From a checkpoint of a small transformer trained on Wikipedia: 9 layers.
Each number is 128 + 24 x the weight over the matrix's rms, rounded and kept within 0 to 255. Layers, rows and columns count from 0. Numbers have three digits each.

# down: layer 5 MLP down (transposed), 512x128, rms 0.139, rows 56-108, columns 0-127
# up: layer 5 MLP up, 512x128, rms 0.156, rows 57-108, columns 0-127
down56:118137162128161139118136126131103120137101131137112150113133120130183104094136158140109121117143128108157122117123113130107126155170158099136134108116126147114117131115114117113103140144109148152143117137127113102198130102110100136125111140099152102142082112113129155119151122141096115125129153130108151117109111149116170138143111109137134127136103174130129152113148114095146129165111
up57:146108118143155113125130119129133158146134114099140120117141121108121125176110131115142150125096136107116163179155137147089144147162137103108147101091115125138109102122168109100118124161151119137130150133160130108093142133169087133097120153114086128120107106124086124136139119130125114151111125110123082116131107153137173135144151147116129141121135118165162153151145124112100147101160
down57:146134115122127142075130115114141107112110121138164109137109134145136248135121149141138120124100134144123105149107127119133126179153107130113113134141140156112133126117131128150129113140140112104125127138129138123128090144134032126138099147118124126154120111109137131163143137132131112138147123130122127119115116110082101158151116114126126111128123132141152138127130100138127116123114
up58:139128137156134118133134118153149094103153145136119094136176151153146110133151111157123143108107138128154146099131127114129086141147132134116168130127119121114128119100152125153158118135108118127123129127121111115093179124129134141158095131128147116127133112125120120115130108121110131094105098149100101151130158176139114106105128168112134094141142131155136162136093122121158114097104
down58:162145118120140147179117125088145116133151122166112154121118119147140122117115097116150148136127133124113112134110107104098115080112124103138116148130132126130145173143137124090097174132094152095133120127156109152105106119135078151129147151136127128141144124124120156153117105125139113133123145095126155115142136103144148127147084131141147142116107117169137130151138126122124115107128
up59:126133136098120119122148107134119139139080151107135119161084121150152127155112098146109140117153132159159117100130168128134115081126113129172128128159126123132131151135165147122139124153115106107103144128137145115103100166142135117119111145099092127113107098110129132139142137139141152091154099141143149134111104108128125116136105135139160098179135116112123143142101137121126085118164
down59:127092138152139122121085136105141161115120124130144141147101113129160109126101127115090097153127115125134093144131120159125118144143129133113145121085161146131133145145124136120143125145094134159141158156141104135107131125122126160127146149154104102134146086137140148135118142108135138140103142133118133125122106129099124142125129098113119143099141117131135120111161134125132133135112
up60:109140126151132153134118147100077119144117135150123142137128144124134110128149147104084154161134124106146133071114170142113140144149108145089123084127146130110120114145136122101120117101150124128129143124136113150141173119154122112138131138165124135121143137134093083103115067146163122130112144133154140183122134162136135085100113142144127082095133123136127132129156143133115122131118
down60:162125118136107097114149117153146120099106169131106144137128143133110117110129120138118115116144130121106106145113133118150113144131132091155117121129111149127127129140165141150141123153125132125121138122125170106104097143093157141104160143095095124134147105144138141107125177115106143139144163127072116102155093143137120100135125121128151122123135126115144123143133167164116142093122
up61:138105196119107144106168128091035162162113078139124124134110131126107128108080154124115121150117088100108143128143156161140127085131128101159112088142069149117126165138123144115142109133133096124170158138114129131136083125139149083136129137151161148111151107104105155160144152131140159139135165167147099093145154130140151106092128110130146112144117129122106118092107166134139126137145
down61:106139139136082137124071174114135105126143125116112087134138105130189112103194117139156132157149165096079097159156103138156139195143141146110122125113107113144112100146126139158123103131093118160155126118103165112137097114102062135162079114136118136157112095144129107144112146142110113175160143134093123122116157126146120106104123156129129167150156102119133113137096127132132110102116
up62:112145129121161125156107142157086110140098086085099075160138163141101110147133152150117117133126094148150135132133128147103160155139107138096161090127096096120146125115137168112149154121125135124111126103101139135115119126137124134148102126140126165115136157114128150107107120101131138131113067126146138136097139116147107135104131140124168110141119163102120150142136159152119128136131
down62:112127165102139141104130122111144142136139123179145115089093152108170141119108078129132140097120158109116124120113132160146111131155150109147098154136137148155125127138160134129127085134112096136126133166116138140146124106114102109131190165123163139129054130162118105145147139094129125100137109126141125129113105137098114127140128126114113132150119105110136096151126125128155107127127
up63:119124114149092123163090142144156122093113134083133145130145115148117125115157121133165141102135116091140108132111116123144114156114102101152119089079128153126129135128133090124131109158135143102087129139136126120098166122156100148143087104121119170119090119125127112114087168139126115138110097133116153124129093154140127124129164179118169152148158116135191149173106114129139129121131
down63:104130138077130128142097120148122098136138135153151097134111153151124139148117132171137101162099119134106092112099136062154150157134105152091107140127135159119162148129111115152122139167171133143115122151106129145110101144103124144118135151119120130162120136144124122155139130106142104116135112145142119102113072164165139106100112112122127158120093149138146124100135123147104162109133
up64:145169122156132137131151145138141172079129097087096081170159171100112103137141167105143110104130102115133129165104118122124141110141129116121128123130117088149124143124128129123109128151144118134088127090068154099129091119159158145118099164136115131145136158058120127151097150149168163152076106125143122121121183141098076096174136127134101172149162161153128171156124144191126147084105
down64:113151115153157073151104105094155131128146136142112180163104084134137117136114108089122128079168153127083090140098137124170159108142102118183108136136160133150100135112129101118107174129153129137114122152099121133128133107134130111136115138119119118140090093068133137145102109139145135063173144165152136125130117117167150169196131100133117066195106148219088132143128156134111123132103
up65:150118116132114146140145114178103105141121158154126134116137171086136123129113122144141132088133116112166122133137120097117104119113136128096128146192113119140161132114117130133161132094127113117145137077137159101130122132160116118113119146129099135101116109103093103080089127133151131136119095170187111188119092116115103166146159171190186149066132146105169132139109114132137153120097
down65:095172137138119132153142133115106133157161122106167142081151120093177090132116125135140073121160135131115100112150109125162149123166146123136126125105131177107148132126093116117134128129086130118138146103100124113138114146149134139132141129123100115109126104139142123145153142121144139144161151137116112153121129091137139088119123105098102116155162129123094122094122164101117137139202
up66:135137121139098141130124137124150146120101136129125158155152134122081111109163159163122129100126104104096105136134122127176076151118096165132140136134148167132121136097102088142138102085098125115118096141077135156146137121130156172113092121118126126157168116070124103126146158131131130145120120102122116145146143140155131086109118105160138107118101155123126155129075154147159148144133
down66:102092108149137150115079142164077163121136123125114165121109110103133081145114145120146150101101126122154181114137152128114143143109121139125152161108168114119140145129143127116157132185119139123145139087122145109112128129121156158126097103134094096145098135126092150165117124086148103130111148101163136168141154105094083134166142119100153149138117116108126130160107162114117138121133
up67:117113114136120136126143090147083087116121138115127091160166108133150116130124130172129159101158092139136161139133110098111127102142102132092147157136134133152130132129140122134129125090143107144114112116133107129144141117116156130158106105160139138130096118130120130119157085113131107101137120121156173129157152139115095106128141159118203112137138125118174116134108124141153175114116
down67:139129143183153111097100132070138120106169125116111100135098140128093127137139154082134103159111155152130150158135120134096129129131141135119155104101123125137088140088116125119156160149111122143139121095151140124126128122120109104131125124121133115145138112108132091134121133143110131131097110132105126111139112110122179167116119125137155167155103125163117152146166144134125122121162
up68:117127117122133109114140134145141141134124107110084115125136143116150088105159113098152111089138138127127128129141120154139121103121099110105162139146113105158108108173128127142129126091143130159130139103111126154130154153148138148093101128145166155140089127130127130084102108150129148175110099137100157134114153135141122142141184157130169125105137153141171142116133146122114124153087
down68:129137117120139119138124162143107157117127152109136107122135135140150134143127115127109147142104105134144142129155114114139141106125126093133124141106130141138113114108127133106131156102084156131097115142132127114084107120115131120113166142138138118113122137117151128109135097099103163142141155156111139116095132144142137133118090126128143110147140155125133145131138133123125125151182
up69:145133165140147113155136131147124117128146110113134116115108137186128109138113138130147132132125087163109097122174124089141093109105143112101120089129093144143104170124139108128109107168114108149130152152127133108124124128158155115106145148105154144130079070112131104139139122103160120146169156161120112129105166106125119115099134128158165142160152146101106120122110157104169163116161
down69:092125114164100149117135069137147152162127137113165145142163169113132067125144139119095124131118140081163117103098135144160125145136139158150148134132143112102145132134152143152133118097146133110132121115107153141151109147117090158129140094105106089152149143152127144072122127112154113131085122121117125117177134158097140116161129139108113128119112128108145143121169111101120154126108
up70:130132164112136097125177113134107139150138105146121162131061126120117128132083142152132132158143116144103098122109124133113112101116117101149101139103129157124112111135137114130157133158114096121126109166120132145160129111111139068072126167093073126122119136103123128120141175133142146173125133132113123134145093125129140093132149139142199109121113114109162179098176180137143115134102
down70:140112124112135147150077142135126129123131161146131104142165134138076101139122121149123152128136138136115116144154128105080127120130110146116133151132117130140104134108134131187094158116137121115136151118159140175161121123113183152115111124097110149148125126116161133117119112124116125108136128129159117120103131091135108104156077153101172127116156131119146101089138101100130134140146
up71:139125135117129160132131153144121102097103147157108147123159131123126097111137121096157128092144120138135151113119126161083138118152136141104098133132105088149142133116101115151108138131126118102140155134105151129130122121139167098127107120085144147106156119110121128135160144119108108134141146104154149121124115144152134134123132109167130108152109159110150168123120117131104127135154
down71:141128121148140119094106114112142142110107145123139141113132126127137123152110109130129129133102154132105122131106143118174094145119113122125121113109122089177148113126126125127152163145152163135126155123135144118100116121106113133121109124130105103159127124147167124134119138126128164150115119120106118128145112118116155158097120114117148129135106096126111104147158100145146117104168
up72:134093102131097148141123155154113099137150122112110088132140105163139127112134130147128120077142114137165102105126131147163122147157136152104102131102093135103123120125132128118162114143152124112126132085124160118070121113148132141101160115109130155142105126128073119089132110130114097118137136119139185122167144116131125142149141117131136148128166141104145127133109134130144148117116
down72:111145130128122156107126114130150133146120116148141127140107092145160161159124126116114118144147112107111108114140135113139142120124096128119127111093143138129151117121131156122110141109093106148145120161127118128147142142133131106125131127174143094124126122133138101113136111106135143151111135143124114141102139110142125142108120098114104105105122140137159129132151123144150110148161
up73:145075133132164114132137136133122148169141100148137109142068111148141136162059104128132168134125131128117126107185159110113094073104122086135135140153119082155105122108161140131103110144147124106140149138127139084132106127139116125100115132135114163097072090122122115138114145067131093155142184101147134142112127148133116157120123139152164144169154151128142146167150126144152111090156
down73:167145114101161121110138159111146129128080142139174150105125132064113177115074157137132109091208125111161117112110103158176124138112091133148135144143114164129098123091106116114123107128141089123140151151124148137162153125114028124117148114143119120119110119123145167122079093138121166137108140100149117107159120147202145160138104122122116123120154132126106124149122124144100136128150
up74:151102120137123117118185126095152121134108115177135126116062108121104127143149130125139139148108116128144138109171186144143157124134061148149138073201093096134108109139140131128139116105117123168133136122124144107128140174130133106122116137127094122129141099148118092137154135104209167148081128107137137162137083125154115062078190114130147124104134096162122107128124134143173139136131
down74:098150152157126107152048087129137132150130108106151097088170103160069105095131138132116148155102124141110112080101113147096198125117128126124144146110129137136127103141145150147130200150134099129130100122120090157166069147087191081171172126124130120136106108146136167123119146143153158131120086183142158113121122119133168096115078115098120117149113134145142153133149131122130112161125
up75:144130101148100130134154096111138124175161108134135116122118117070095120144087138149121139136097117180144123127152088112124120139151092156144159069114123154144141127116143105092121147109125126142147132102135125130116164185126129121112123107155135129122122157108142068069118105172125182154068197086175122122160129130142125095062140122114139146086124089147157142148117130160173141118155
down75:088202157118113102168115151131123127123122133107156169094170132166177119130158108125131171101091120103158100107115130097088152141122074150111131085162160152140125106129100137169158104133112126129170134155158108070172092148147118153106128127134133094131143101084129102093152150125131104121166065130121097092104108175136167122140146138067142109137113118128137128148146109170115112134152
up76:103104186127140126119152129159149141105095144130104120106120135124135117132102102127122193133098136170157120110122132112104118116119120080099101098161169174120106145085160138146114122152111094115129171135142142126127111145137144113155141161137120117130163121140138137143128118103118136159092183127099119124118105126129145138149097122179121094152129103058115140148151129136138129112156
down76:156143122133135113115135113137167099135141105142148144164109114110109092167162124132149135158121117111132166145140123149133128077128127172093121148112117135124082132141100144150140144126110085158129107149138125123122116146128128100115150142146129090144153141103112113092148154155118115142177104078152151160095089139150133116136144099129101157122080127109125127149132137140108111126110
up77:136125135132117122137122101130139131130117123114117110153107129127111094158141141110162139141134120133128123115113094115121102122124098131131153097108125115136139127116137136150124111142147122134150121152140133138143124142180130114088117124123115156129111106121116102114123122127171145171098132098123154102144109133132128134122157130133134131153139150154126160121141143142121147097152
down77:116145145150114090178168125139143159145129111116094098166102113092082000124125133148141165113133138143134135069121123128133102088147045131121145112129117107153112110129120148153134097075133065088146136145104157160109095143124236106117091149133119179143098134076104096089162167113187123145116152126148127104113135162204139139093136141138160153174176153174111145137136185118163171116119
up78:114102129156106121136112143165127087142088115153116158083145087139138118112096115141164183129129120164144094090140136086097141107126146108088150108141124111125125154150112127106139120087138111159125121162111131130084140164164147099118115109171149090121148101135106116147135114112111097129112110146111158125102119141145132077146160156117141125133168125119133117147183106121131123134151
down78:084131143101104158132131138125153160106118116094123137146141146099140071132102136126122127161127129098096112118112102133134130130133138131127106134130125129142125115146133124121159127067123128140125081141123131140146143112171128118116157122081102134130164124128151123154161142131134165160125098144141138123135130140143119085139149125111137103107120151120131128101133163139144115139127
up79:102135145122142131161142130145097123117116105104111120141174147112101096139113167163119136103117114125113141146109149149105131134158132097081130116085138152127190173116169147139128125169128118142084156171114131146143093116121149140175117137139146105151127144098128156138120143111114140142140080130145108101143127148112164135141103124153092083159163142136120145127089116146079145066115
down79:124164095148094161141147136076156129156148108108115133167103171164146129120104085126158105116161120117134124129146095107121109116048119104134162122163139123118129095103109153116148130109161113148141089133149139143125117136098160095077147124071150156155158164156143138096146140116108134111135091170159138135110122143155135111125116152087167117111133123135124132117116149096137105113151
up80:110122133123129122122120158144109110124145064095144123153107123111113123111153112111117111094103123104124126156131152158147078134120115113101129150161107128114165145158169135127128105136149114147134109138115154099116121115141134144092120182115097141166097155139119109091149143142166162152125107112158115110119083125128156098191174170151132132146097129150161108085154176170121164130051
down80:140172125141115164081107116156160135130099124137110084107125118139098214112119176116119155141178116107079104148118127130125123100132125137144104131125103116135153135161118138147094113107112109116144101127121132113113106124109101147144124145139132120099107076150101147091148121086168179129128111127130139149117152153152122147111106139128194114156120102116135135133154156124132147137124
up81:097080129119133145160154125138114129165079118100135167115129111111119109140121138127147143120168104102120112128114161117090109092123117114155151096134158132123090131112150113129113084097112134129154141194122137141135159131152121112116113172132102142116142156111131143133145165134151155163118144117119104134100116109128145151108152132122106071140130126134162124164132147120149143117128
down81:122137115138145154100115117131086157093172115137123146144107156125158114131122112109158158114125161084113146100156111099150158141115102124122109094117138099138152123099120167128126152109125121137106144152127157179124082156130141116134124086120147160167113161109128134086120123165123110121135133161146138132099142134145122126109136141148105117117107135091114132167121100147106108163136
up82:146111153106117114164119117182121147179127141099105156137141147141117110132126173127163135087097106141127109156133158143108112141118117108093132100170084193145133105094157094097182122157123134131102152130165127132124094153179127153093103133119107133145148143129147129106158125125104087147091064090092088153111115136116172127104121158138108093106118104131144141119128141150145172149101
down82:148103100110129111102107092135140104096129105129151143146102157118145141119080167151128133107081120128124130137141147122138168171131118160154155108138114134143124160106131144163137117141153135106115124144061161115145098129161109105180170123159151111162099142157094139131115143113125138086119146155119144147138068111128118122105133099183150139143065118084136110143129135120115080120138
up83:109113138096134097132126147149143126112149098125089106163111132096105133125100154126131173106104176150142137135113111104100160119121108143112106129116131105163171151157112149063122167120122098131106132180114129170144083117107144136156056139143096116133094118096099115131135148142172178140130138095155126139125139146104133132123147116153177080166154137139113152139093117161133124122100
down83:100127127134130102153101130117120126112143099107131143154139101117132110140131178131107150082135088119120149123114082108166159178129148131122124117158131153102122153134123128168107150140137120107168134146121121124147100118107112148160143129123174115137133119115111126174144105150101122104111117128149168101093079138173111121136107137131123137097151138145146149143136096127125096137114
up84:102075121098100111133123131151146144147126115112135128121159129125137124112156108131127074116104106168116116135140121170119124103121140140126135141154121134169127138104138124148141112131120109114108134090137132135088151168120127128136124162094118152153078128159128076113131140113099094120130114119144124173095109169128146151099129114192130138117136130128110124127122141121129102151137
down84:153117103080132118121127136150117124132118152127137104143161123130140114142110148142135119110096138138114159118150111121126151134113109141137141118127133099139127116129111113136130113154116130124130113131114109144122095156104152102114147122135163138130154139157109106138127125113099136136151135148129127126117187116128116139108120121143153129136146118120113145139155125146144103074121
up85:144108164136134056105148155114144098114120093134133158144080138138132126103097140132152109143131122148107122099122170104146086084156123101109147118101125140174117130143148132132124117172153088140124147135116138131118112146114111087067104175090151148143120059148138092152131136133145121127107174112132117125122129131137152167119127103147125088151131135159143150125093138170132081120157
down85:125118122144079114121132167139139090153089103121115139154115134101124155132147078111110143173146139108130133161112139168140131125120134134156113122127099142121104143113150133061114141133150119142137107158159145128121115120098099101109110116094199144164108176077138128107111138210174176148146112130140129151148112136136108119117111126130111089141114113099148116118124134117132141114123
up86:105141115113150139143130111148158149111116101131127106138143155119125107166140136127118167138095104093141130078144123154092161112126105153116172071145135119101110105117164125154103134137093105116144088133118097173140189144094121090158095131148108141122128117129149133122141134100185159137139106154115159124119172134132120131113138147111175125149135099110105141170130112148155108138114
down86:153144108154099083155134145077111122099136124133115127096158161127136149150118158108120145106122144111112136144117124137154122123138159109160111131114120138133139145132155133076156130127117126127131155109160145145139131140132098105111123133109155098134130129113140122139124147122122094172090101152117146098131123096151157130154129133118144152128113116112128151136110147118112084108135
up87:153091107138104111166109157128131103132075106150124129124073146148135114165143153151133142116143146144105133137161138112143156078146107143144143100139122167151135126115161122126097115135143105129164108113141152098123081181138142135126105095114099140093147105130128103147072126172145095138084126094138132145090129100129160129084117158161103109122136124145151107147087160148195163128127
down87:128129074115091132102133098113097130103113105144138157146090086150144103151158153146143160171112126109110129129160114130154108105094131122132161129185164141151097130162135168116130114076099142154138110127145145162079148141160186102160107092161125123137116153114126109162118148124080118141102150115123088119126158128093146136137128104117118103129111149125115114123152104103109126173128
up88:169119126117101128098146142138090127136154158157129129122104133119155142128119113133122163109144133140142095123150126132119129113093151123153147119124116143152119137111176091170131129107112126120149118147122130132070123130137111114146121117146110125117129079111104107112165121133121119104110120154130120121140147117108081128141137140129133154132143124134143125133147086129162121134119
down88:089144120145156125161114147108144135131144121128153136141136121149103071151135145134099071150150136149137145113101135114125128138162114136092126112123127106099142136124123141142135121092149112117097126130147148111162121139136146138144114133089131147116087157141152130138108106109124120140133142102134147117128118154167158129152099118132134114100101128165085136126116164097120120123137
up89:118123123130136136147126131135125133149123111140103135151123129120114106115118133137128155122152149165141139104174158137111112112138106132110143123139122128141118137116150126140115120097146122084124139128133115132122120126161130112090123161113120139135094097109117102100133155138139127130131131129138122093134135111138132101131135151143147135147148133099127144117143116174124120105156
down89:100146160103136143192189126107066163168137110135062131141117143114065008111122131144138164083127165141160103090154154106104134115126065147116159108141118130160118125116173153157121082084140049078150151155086151144121154162153134071101134166115111133152111120077070091076137133127135129145132129131165096108118136138173090109131151178175202145165147120118140200125182147143146110092119
up90:172110176105108072107111144128130100152128115114104100131112164145128128141095104161158097142126116119102102124139138070163087123122126136159143139134094109147103160115150120098169114143134097127138156131137169095116096183122129164115134132125109151172099081133128081138094124120088123141124199092174152096138113101125145122107115149178166144125179170105124137184126147129141124099113
down90:157120138108132141102131152102161111152119140137117177112050123119168112132133138106130093140121155140139076121127158145142106129090137103152161093137118128165134122136146059134155092134142119125155133135134176123153096149136092125147191137142170122133139091146124142124129104167139153141095119149101192079078086101139175126092113106123116174155071112134085098163128119123149104135154
up91:142159140201137086149127079177166105182114113134117128119099137111105110108122081146190106113136112126108144142170121066134133146099112109101150119105091102181170140133141120179125124122109099090140138138081132126089077153130136145146129125133117163143087096110126140100130176102133142099046142145164119132109128159172066128112180182127139129159153107158113134118104154183199227064069
down91:148138128102082129132112126158172127095146112107136115123119083129121109122154106187122142140133079099147162194145131093085141152099114086178122149120113151120101165067145140102094135157130145133178117122104114061131141132135095168143167121163187120114104170105175105136058129107141178084132166099091108120095135114159090163159113175158103138165136109158110152198074064146130128139101
up92:148099118137120115126122106143133128139109120079118163117156119139147114141159142144150087123115168083114106150134105105158088142156113115117095126191069110142130149122133158117154117141133125068130120121158146124124121144137167119112114127125113156151139102112138128100127154137139119118117086118087130141116149129146153114126133111154089135143143139112159100139104150142140144137106
down92:145159111115147139125127150111120134118162158136113144088130116103122106105125130126113174116138106155129187115162130129129135142130158156176096136085142151112111137155140138108133133151091120124138147143133116168124116119101168160088100095127156115106133099177100148099144109129131124138130143131130108099129122127151135091131119143102123100137105133107109132152148118096121123132117
up93:147150120157107120150136131168134145095140126178103151125115143140124125124075142148129141139116121181131124111125159118114137100127113147145124110134154105190077113077124106142129110159107124154131099134119154157089112162123133122131125100131142127120142100118129068139121112142166124106124156118137093110122158138148131155089137112167122117165148104113132128068107115147137111100172
down93:139124111118126128136092150127123131138104127093131124132118138140169126116149140117117154105119114109114114161107122145098143089157094136076104136176089115127169086141146170149122137112172128104142114091124113137132119129128135108161120140123136116173105180129109109116157132111112135102134133145151147153124101166097086130132154129129142114110112153150109063130164169125151117162134
up94:086093148137127159144171148148124126136094120153141154134078125142097140110087183143108154149100156155113124133089125146111143119138109105132149096137117129127156128096131168067101105125100098118131148134154123119125069162129127154134126161126114127105124100124104145131133175151164154125132168145170123134105065095120120140104108145131163087110124109137164159175130153102120130118138
down94:154153096085081122144085135086152109118149134110146112161174101129101190108162135153123156104103108104076106123175146125119132113152108159151163100131107170119142093134089150137081111159153090112155186144140131132128140123132106125107158144143118124092117135110140148144123094126140170128160130105146110110149139111155118102098138108104152173097122134122162122141142107140128123114141
up95:090111137129095137152106092141149117085095121127120136121177145151086112141142103160178162116150127123124096083149132168137076135144120073124128106129106159144124137104174139162120120140137153117120078134088123138150114163121128131162098137110109132134074149117142144097152138174153105127116102088123127138146117090187108126101127170179109157112157119158149135169075125109138180100111
down95:087075122135168100130108168112127162194170167133085112106104218165181074108169104144166089111123086159122165114122119141060110147096126140107156103137102112124149111150095116147163116141084128148118129117147143140141097135119184162116110128098121164172147117130147145091149068155136100144132104115114134130139141120165158094130080140099163196119118137124157121112128137141118069101097
up96:161106175111159135130128135126091164124121112133107145111145108152111118163119169149119174157094135112132135071167162124124106122138122136118152106116147141127111130124122145129116133105070125098144129161062112164134150166138126084124134158171102129113158144091111137095156151180139161117121143120117146135161171122140118113103100145108122106101160088108112133152099091140197124101134
down96:161157079170104120158111086135133136097167142128107074138154153130121089134162127112117114142177118096117113130145127131140127162092116111127123115137156124169100116129152106087128148145133151133148100088112102098106099180164131101141192120123077121153123123191112147104128138060154175127115154140099128153153146131110109142142112126141142092141112119125125138150095173135121126127137
up97:096143124134149116149122115156152129099133096126121149112100154113096105143106158120153123145116180142122137086139152150107115119155101130124122120125150173116113138120155090137162141109115120112116151175119157148135146100163153150102104115096088124144126111111132135139162164146112173109132121126111106149137126164094125128164127101132127092157142074149138163153108160166151075095126
down97:118154118106072135110143089114119106134162180126088120115158181125085097125165124134095158150141149144145124097137123141101123128100105135089099138134102117135115156134094137103101108116126137121163136138096095105114124113164172154159137100146146123123145143148123138123097142163123120114153176093112156131120144138127116133101103107176146154168125124124165144120141132143138115144100
up98:116129120149057158153110102098103130170124121138072085177126134130092127137159125154161125105124088134157139128167108142123127157108132116107114098136126125156094153138149147087139129124098132118164202100126140137098130155166117126070143154150099133164134090110107146126149154127117148182107138106131156127176085179127100114162120184137142122121158104139121125178067156094169117068089
down98:141103096111155141160105074150114147152155141108127075096110138163065173141139106131122113118157111093111136156149113129133151222084103130143162139145121128151145108133156167178085120126166111143121097121071103146108087111146090109116131096156100120111110166098162106131138069156116120087126167157141150147112146126129123137090134100176127126146126132120158142141124101170103149132155
up99:108078118140090128158099105166136138119150135150120129136183112144104127110138125113127118149096129119143092142132130120100139119126152119116156119130143131180123189088137151167146135095083142121125152126126148080122115148093131140136087180120090156116076076109116073132130113124145116103079115131142169122138166167122127116145128160121105134173169094182118123147136166129153125096116
down99:103126129150127137130116116171088136119086127145110141145129122135092127123139155078148127180169121115112137098106136151093132124160086167113172112119133086136129101192161129130104076159170131111081138119143159144106108108139096127179133104123144153122130107148089126161100151111096068093121133135133114082117127143162175131131112163159134155141132171150188110105134139100141127149081
up100:120098141136118087152164128159117172100120117137126116099103139145105135103115124096119119120122126163122141122150141063150127147126136091162125114129112115168117158119142133114148130156103123135103166165130109104120122119139139133105135157103089148152112092129116078171140165116121115109107132120117119085148121129134131111151179176135093114098129133136128143128118159165122135140141
down100:150134122147106135109144157127140097082123113140131089123101133109189199116142061142101137153110125131124121128119125144091120121111136135106100138115106135116144111081106174132111085105152153153159124142128138154122111160129117121131130100133116133107120121126127134138137131123144110141144155103138153130119147116144103117144114127163132120134122156113128149108139148156126150134135
up101:132091122148108086140152114115144088093115095202118124105153173113130119105131082145102145097142112153099146134100131101174138091113148103112161146140097106172142170106141107115182130098123109137082119118117190123106125155137101148146134158143108142137114163118109102114120131134141133157098108132129099075161123162149152091093186130194152121138175149142137169131092172103124156139107
down101:094118131136167127126130139158077141158113137142131150081173149128134063145149110144067108139189126100113188100139141115113168150130118107105120170064144151103103163130199096076141148083096130157105133157126082133092135164147125153135106125131093129103149098088128137141187155156146111123115097088150101124110113128090108157148126126068159126105146117098152130145150144121145150164123
up102:125147135143132129155176141136094153116114125127107114126117136127135094149112127142147168152127129127108135105138157108125117129131101115111128125112131142124143117118170127136149109133135112117121124127115157152127125122153127110095118165105080127141129126106120119138145125115145094142127132145149166142120115142137138125130108110128121107150150118131127137147141158140144121093122
down102:136127171144135120167182132090094151141127118129069123130117126109109000118110149139132159151147159121106145077140144131139098075155091119107128119173113122146149152144143134134101087091144092071124149110106172145113105172140189102105091159125081151158105136086108102084122154153183092157115135160121125142138128134195127119138118145145140126153180116138088157137148150131173124120119
up103:105130160139118125138176141122077146138125111127115122114128112059105102126106116090165136169071117111156158130115150153069134128156114129103140111163132105088157132146155142113152130098184098118120147121139147121118106144167128087140110164146082107168134145117082152106159120148114143170114131131109152134159159110134121112161146129116139124139111104110111143112158138164108103131126
down103:131132143150147145031193153110096137132130145101141141118136184055136127133053125081133131115115132143140124114155096134117117113163159122145083129130144183154088119150113110155173108120124102116160149112123150112083101123122130168115143144126132131102152141128119116130165069121138097137155182132099172153096196138123118103121114159140132092088104107108111135120145140125117167092137
up104:099117099140150118133127103182154169129150137147144107145129138179121097131118139123125130129119095133116098147136097143126146161157145132112145149109121114156112175124140116106143136130075095112144125138110139103116108136153125121151154132112133127138088100116080111113115138160109086137108152103134143099118126186125155145117102116146115167152155107085151120128104145098089139124109
down104:138116126117086141154133117088132134119107136156136117089192087121128151102144130157132148118149141125120129140136132128132111101103135109102139131132156103120154113134116109151132122130142125131082150123148135155155142138116121155104123131111122125079131158118134135136119117099132157119099103107141100117122145107134081115119153116099144074130178169177118135158147124113178124153142
up105:126119143130139160120139088126110113153118104120125112142116104171112147181115152159161190130123146169155150087159158129108090125136118135142104098115118155129109131132147083097099085128112124117117147171125114163109125114106107086153127112106149132113091113104119140121129164128117156116111184131150121137130143121144152101118124139128171114124155126066145145159143109146183155093149
down105:160131118099159143176144156158159122122108115131136131142088169145125116119127072164128076128119144174089142126134108135069143063143114126166127127149128145129113131105110165133120121134127133154141104149129174139162156128120168099101136143136087126098139095134122109126153113097114121152136121141096107122086129126172129160151132123141135121142132130118124123123127127099083119136140
up106:154132118136131096124133115109096126148109119160103166127127117143127135140123175141170147145110140142164128112093168138117123112132090147125105084187103125136136140146117130093149096090076146129147165135138139118142132127104127119124130105077132123127119122120138070123150109097142148134122145149144148153123105097153142115131167144170146098142139114139158119130178123113159112140129
down106:157139106121132147166145114132170144136179114104117087103144104116147089119163080147136122111112127136112160127143118154111118096129149130123137123104146116113099133128112096181095154115116110142131118127087130122166104114136204111118148125126118144152147142131109148115113145117158135113144125098149144133122131140128087157132151118137099144115153124104130169131121135118132110123138
up107:134148104150140105136130116117109117130138097155130127129117133127101105139095138127138133112103137110160132140145127093126105124159120125117120131144117138133155175116160140122147126128111109127143146096132159106105087154194126091102129158131106121129106107099129087134105147101165099148136176117144151108115100131112140185106136147150110133142126119139125159146132154146126120120145
down107:090169149108097092130134104137103156138136130152142100151099151087115051177124080132123117137140133097134114114164155108110123055166119122096113107159106150168144105160162174105138090132146119101118148168165116160098125161157139106146153161117089109100116142139112111120127158121106106169118153110102100104132134171112141099144120105146140130133124144112167123164145170182153144122120
up108:104145154138131095133154125141157131126083120108142112134092112091093135140148140125136129099127133116130093119163127177101138110112074101139147096112126117146151152165138150107153123139113118120141147135103140119128122117129141146113132164044106126136137120098143131158136181167176170151111110101114118120124074132151113049141152136123104137127153128174113148146156137133144119120145
down108:138125116155126120122099088123155133121154107119154109117161112161100173138134131116090152083113142145094132106177171133160156110156122140079145104146145123122164116155159091134126135129143129119122145145106125158103130178135092123106132101142139124129130138083113141115136101120116150153112155162152104113134161089137122122116148145096138118115125096143139112123118139093111150120095